{
  "n_head": 2,
  "vocab_size": 1113,
  "norm": "layernorm",
  "rope_base": 14700.0,
  "attn_scale": 0.177,
  "bias": "all",
  "init_std_o": 0.00553,
  "init_std_up": 0.0221,
  "optimizer": "muon_variant",
  "warmup_steps": 200,
  "schedule": "wsd",
  "decay_shape": "sqrt",
  "final_lr_fraction": 0.02,
  "batch_tokens": 16384,
  "steps": 5145
}
Each number is 128 + 32 x the weight over its row's rms, rounded and kept within 0 to 255. Layers, rows and columns count from 0. Numbers have three digits each. The size before them is the row's rms in percent of the matrix's.

# layer 2 MLP up, 192x64, rms 0.273, rows 105-191, columns 0-63
110:160094195119115089135173152108135117145083161154118099185120097134050120091140137113174115160078115114156102142158140146094125131190117147094184131153119111061140085084129180097155149154127077
094:124137103166127162110171106142123120186143136075131124137162133148109134210106050131129146113137158157139152175145110123158172124060095100123071132142148123178037097132124121114060147159143129
109:125129145090172180092138123134157158138158125132093073125133110162137147190153093129063158181147113038142136146145179190123109115125208131100150093142150113160106164093094149157144147122115092
111:160154198123123186073128130144092093153118141107123161172134168162118076152135095133081133134127136124157144135100142157100126087131138135143176102139124082127146164089146035167100180084201131
102:148112089095137156126127171060208154092176140142136125144172146137117153073132080118198124095128143101165130168086108174102093127147143132164127130096176097087128211104168112116114127122155157
083:135137132135098135081177140097169127150175113102112144133073115155156109107047168117075140092067099138199108146126111151151160190090122158095095099112115138085131129122125112051090103086145137
088:186114113163130138156088101145145138119115110150116118150175157161105138113139110117137120066040079120120119188114120117126156188130118186160094177146095145121157170122069044106148087100140135
100:091169116156146108182055138156084101088116064110083168104123126148108100145095147183188092111112126143106125117132099154108146129175132103175067100104111116071133114158100158169127104074119085
112:117083204146132137076099133162151060088081117112149119146148160116159138207147172172151083126155080119128118095108137104139126088162124107174107062165090104129157130126133144076099166132147162
119:111126110170112157133107087109098129077130114140031170100155115111082134112142131117103158141123138124107155143162073121088203173092153114167126104145102100163142183133141127070119116139200068
107:145147112122113122083111205127156130149140153129136124140016107107139173146040129160108111150072123091142104128124142155121154115134121119114140147091125064116118166137112078151100047116150167
085:151148064148096115075175069143136158110122125118105119147062131123185143158070132183148109097128134104080108189107147145130141138103117122167055137165110115118171089101082069147113118127122177
116:098151123093155104115083134106143110047132159129123167076103234115175102118164130121111134142150162130095169195141136166092141058136111140119140117159093126095127126110122084135095184119172135
093:107181128137156161146101114112144138136175105124151154107028212162138125164098121166125071136124131147093080139101109177118181143143125103149126135130148064115100102070119136117071107153103085
093:156133123112167101119084150196129146154169130126122071102093169147110128127114149132160114161120100104089142100173096144099113046113183130185091087139104057089071155093114159134100169122154146
107:147128122162145117116197106135128134077051202178083073153159148104118133133135101138125103140100092123096167180091196116126133096113107122102133186111095138082155123105140157141161165114183093
108:129134115191132095146150116041081105119110091150108121183099134123124109111165070155162103122098143133128105156161060106175168156169086108140161106174121113059134171127149157107119177099160110
092:096131139121069142113130196150087084117118125200120171157118114116107087111163153116133192151125167180099134118103146148163190070156132147112090095090140122143119145089102136088121155194147068
088:102114095104132163169117116128120147107133103093130128141078206072154211113138114110122182136149115111097128142123130141080127146146143109157128143082138051083093186094117140097167194073101139
094:118124202100131151115123160106134109111080119167132162172111120073099150155137148138168144147186174093130152077182119038123143098080101152110142155139131093162168130103094173090069128129150099
102:115099205165091179081140090114057099105113103166113162149162147082112166150130141096152141148096102084135150089166113122153160085074086124130102130153141112155094164142168204115141111116100156
098:147156101169098092105184058084096107051095138139138168148176104125129151144157121145158159158181141120106163175181120128142187047095123116133147111134139165130112123085142133112106125141093076
111:189155122117066153101101138127176131104106174175169147119109151110127164118099096110102108129117103052140135091136111106107115195078137125119050182059124128126154154162144096113128068128113157
109:115040131120142121159111146163143164134141114144120088147112131147089148091041011125136166147131171163145157101117111114092131126118158104141154110086131157170106166154097136127172134101126075
105:111132122108090148155204128124146106143084125094129148111095109181157109130028076117110137092095192162136123152159147143116151093158121129142123152140065115140139136146070155159087056152166153
098:131146133134087137061108195150155183072094197136101137117125121121083182102192145135099124165075080094148097091140128117143087136075145140155108184107142121133122160093101127090144127146166161
102:108146121178116142122159096105076118132098167175109100241154108144118153147169147088131180120112126094120161076178080113135123118155153109132154154139107118159106147127159085062147187111145088
101:118085138137077128095111110101123152153154142077142111113098121188144095085088111176192117125181151186133152098141130162132194089157164084121087117092130124157143140116151047181137101091105145
118:154056167144128129060136159101088129080095186067110129174117180082182143143146113149090092128121124125123124143110119135112078087146117151157120111140112091128105102085177188100161148074095149
096:124069144114098091159126127094124087130118188145149151133131143180137090129158078151126153104138166166128118140117097072119119013167192146094154134123119078124140094090110116089104164159097164
116:185161136129120124069150124128150132180127161082165178217135144106130111124132138167087131152135124111157106124159066124139139171151100155116046113134098140098111149109107110072096143041148133
115:154191169097140162109144135141093129105129178164128134124087199159116124090075150074101119114127125109119122089117041170092117139123106141100101081162144132080093111174107097087128141060090137
089:149109194138024086118127125109139065122154109090149122114110155141128128186116114107123121156140106164086123150076140140108167067082098113104168163162154101108106141074147064138127103119162092
099:115095151143129072174136149128141075137164131180074133135097110168100165089067159165176136156150116099115133120150146078128115116171110124117052141115155151118180129198100129057120143094125086
103:191164140155124155100093135181082138063170113101117110123124116172183112159114127155116114149175140122116147097137170165174122023130152127065096109138105073135122092146101145120157084117109137
113:121143122098184117094136109144073106136130143109115130140125143082110098164125124192091171116187116093152176102200117173130153078144159170119114119122059101066111179112157145113172187102134136
089:178180132117142146138126094141119120130173157111171134119092146144005109124090182120146117118100163114125087100104106154161127169178088137115094110146130111146095079173163113141080136064132095
108:159178109158116196119155179117142070102135175195083180163176149153121140136096131089105136119133161140161095127107043127137147133133119140131121104158109165100154145108115055125056122123147109
112:124141151141114228126115121098136087137093149153113148178147158188126158113168118150123079082056088106158145111120151144136172118083193119105121144143154139170062136134122104072120085163143138
108:129078157108133179144190144138116116089100077154128130176067145149183100126095102144120124146091150113138115132115165150187120121064114160163125142054169106079069145115121128089160119176170139
100:167127162150137118094105136142177132065145151115165070068074114143077205156169138092095132120134102125102097125123149112199137106104153113116162105097104205176119140091130095097086123139123143
105:078112208110144169168087097172170152130174160077119183117135130143124059111129150148114131125136132107131090139100111168051104095112150165162163139124128141082148131198119156150140143073152116
102:118097143135119162108106086175158099118128142065157062085118157150054084099179150146115184073121154181144134098129139121148125147119147138167115104064148104086098075189134158143125132116169128
090:082147074122142137097129116139118177127189143159110116090110115197163162191139056153119164150099108080122093104149163127140155058127167149158098132146085126111153087130115141203119100168142120
089:135118126176112126144099143104147114097143146078094139129137097147139191163115117119132110102074147167151117153125096076157194128088089121154155185111121165097147181156091079133115084160151228
094:122044118069133204106151102107123136114160121163120173139091121092129155066130099141096100082083178152163101143101125134198174125083106102124100146126136161103136142134138144069139165073133141
109:144119240135100120138149082110070117157128140086138164132126167104149163164129109140124084185091122109137075104145111155125159091142098115080075088184132096163118184140127168091129110109125161
097:144154181133134215133121132085187094063083107110134126124154137126088149101080122096133086149151135168140126110059113122122123160156185166060144121129152115174098101141148151111172155163166100
111:171180113136163119095184091153138113181084134129058106151143160172122136158095142126088109140164063112071159132143096178153133089142119186091048097123083120116133148115151145133102142093131110
097:098153078152094126115178159139140158088107174189154127164129119060110172118120103137141137126160124182153135172143164130186089113125104158113128129125097178133103177127156104101101088162198055
108:153035130082097096167139120128120167123093163115083137158080109090104170140185129116184141178111179135050131123131116117144091107150130132092154126163105091163090148131126140123166115138109057
108:181159138098154065208134098113105169141084158154087091137119113111098127120138133154120152123072089128045114099184094146085134141175076150083130118087133151119165116174133132109088149134157107
095:137090155123123143219037152139120130132161141142163176117112122126146089121104157143209122102122215120068123163148104083154137103115152152140115113149168148082141148135104072091126116119145130
095:104083123099120185153138122132150091093082153147115080082119075155083164194137115133104116123152099222096164120180120088133145143137099192067125131154131117102142145143165108103170099155108139
108:095157111123060110145111102147151241154158134101065106120083125169141099112132136183143161102131117129076104098197152155121125094151101107121174151138156096096105150188133132148152128147130087
093:122169164105072155126170102096105094109156169157139132138108135078128069141154117111067071147121109171191123177156162114148108126123103098136120141122107154198076132094071096072098160102118152
082:125135119132113141110149192125117162137160137091044160106123111153108183172096109111085154106168117157076124187122147108111120129081107182151164141122126086128121060128107104163104123044144180
106:111136142138145093180145103162185136152149164150108142185063137151170100120115068075127105059126158128130131154087136198088128127086136097169129161081134153083128133172111168092089160162125140
089:133112167114128074178102113120138188088168210142126155157119115117147164156146136113062145188123145142147104159117079126087042126109107188108127093122131133160121087127106138160163157084131169
086:117146061146123080072130116135161178135089132162091116099095163151148189166127117139077118070177151162098129094128124160111145093124107167104093153152114157103058063122097130188138101137114150
105:159146141144163128142149083115166111124119117135125110175126157098041133071136129160139103105106172098078152168125131100125142133121103118109058149139053170123123105162057134143037094144110121
093:128166118116136096155127143142130117170132129160097135121070166125107075145144071165114100182098111087113126073165121114087145084132165057084079147189140091149135132135152081147063183121163147
087:166160122120055156040103122109137092101102151107131099125141114153125091130135115123078149170130138196153182108139106148101182130155110103160102036107111107108124191125121126152135109124066155
105:101085147089111164090118180134155152064121140140132126148131131074135141148111127076131093127083145130125077121114162181110137125086148136109155179163100098146107208124143147064103105170188193
089:153164124100107147094140145065145098103114140106100177136035088084099102071175136160050118151149145121130163184124128119128108140170115182116168066138144149093117149165110103119136115171113143
083:154108118154123134146106149135158140148124138142172099081126108139121119103157146101129070112087105044108115155111141112163139116118172096186003117095118200115160102137119118142149182130123086
091:167185084147082114081144102118088134128079153165085154127065143112116166118140092131133133100182126166084089132109176158098159140080158159092123117139111120189099072151141085140135122080143071
109:132154191077106211160165144098083158136144151137126145140078169115165084102121104128136149177173104174086137071111093140154113160118071148144107118079135104118111115169079114144105106121125064
110:166121124170115124135143144129150154149104167172090113168148097161071127092120143061122115107117107154166106157163040124082183129149144162161183125159102104144117133103115156064130200132162092
103:118136154096080102116094166153132151099108135125143132108034126113162136093102154088156122159068122105148147112177059122141176076147111151138136124038098070146121180111159104135094157139129114
081:149108152156087154120190143125099099077107144133161165196188078141174082114139119134111088156149140140104139136125128153060070090133109141120179110093148136087136091138148104079179091083088145
089:165167132093157093169155114067113087138145130177144176114118153096107096149150059145079162146116148109115174181157148135094107101101080159200074099148105156164140149102125082096109164112105119
112:131121142140139129165137114103091136090104233162107123117107108100070104098167146151117093165138144134049154068168133137150087117132179162084105182164107094139131119125138109155111183164087122
103:113151135139126103137130160114190082103095104188132101096148127102169151188128118161135118135116154163086125207098114104127135117172131146083110168202082120170115120147044078099088113114125145
089:174127054188144100153100103120118101137123132134095075123158143053124158151080147156115161216175160140098134143159133158115164101145145130151087060110133125117146062099123128122162173109140112
094:173136107137151112111118135120133189167107091147072137106142156139014127132149178121176088090162103106146139125107154137159136079106116115147078191126124113118157157119088146143085120082195115
113:138135117172129097116097097113122123020108109125154121164146126157100149169095154146166096133134091164159059129121125076162135101215071202115144146171139131143134105136141136101125156161144153
109:112048160126142115152140126158153110167096134154078157197146111085108125138132133142128144135095120086155081152082153080119115064171108193126111154126145167142141092112107066148092174064155129
103:052157135122169147147128121171166102107097120161085109143096159103112115111146108148134147138131152120119131087152071148112084197185196180171081107169164165079144152127126124114123071080112129
087:126197156186069142147126161151107102145112147124152128108098069145144121139148184114116106150119131136086065119100163120145129095170199155169099065108151111143106150130062142155164139077115076
108:213114122127092109108122134152120147075137124115071112145103082112106098116067157082120135152102128125133150160152103125085146113177067133198100081112135125073157151136152214144158080120137130
097:100161176107125204126123144083127070124125155162184111151148143143144115104084123121159166055083135134179158125124107093128138153106122198122096127121160082087165110168133158129060160103160160
096:124142118107166127146086167144147149118119198088126131172143140083073041140100140154133134104106177141124172102158145123130061095157075125110138127154081186131087124141104068147090147109185116
097:081116127135096133151120118076100106147208097145149089117110139109069077084102183155117126052121161103122137102175112201138137140148176119125083112168139059114092111146130136127081116111105154
101:112127142119137072078151137110108163139099191141163127189116147097148099125130086136137048090074158099098119096111142154076093113122161156116133190190129112076133156131047103128120096108120130
101:148083163105101117173121076039112129100128112098172115158178100066105141125142184143171078109089164121151123178125147148150155109163124136113087096124123133185123086086119154118053125107120113
100:124105209126058164140101136133141135120111133133124141196100092123150133121124138136157148168110132197138123150160177095115207136081149077095147163165150147127179095106101128060095096112094121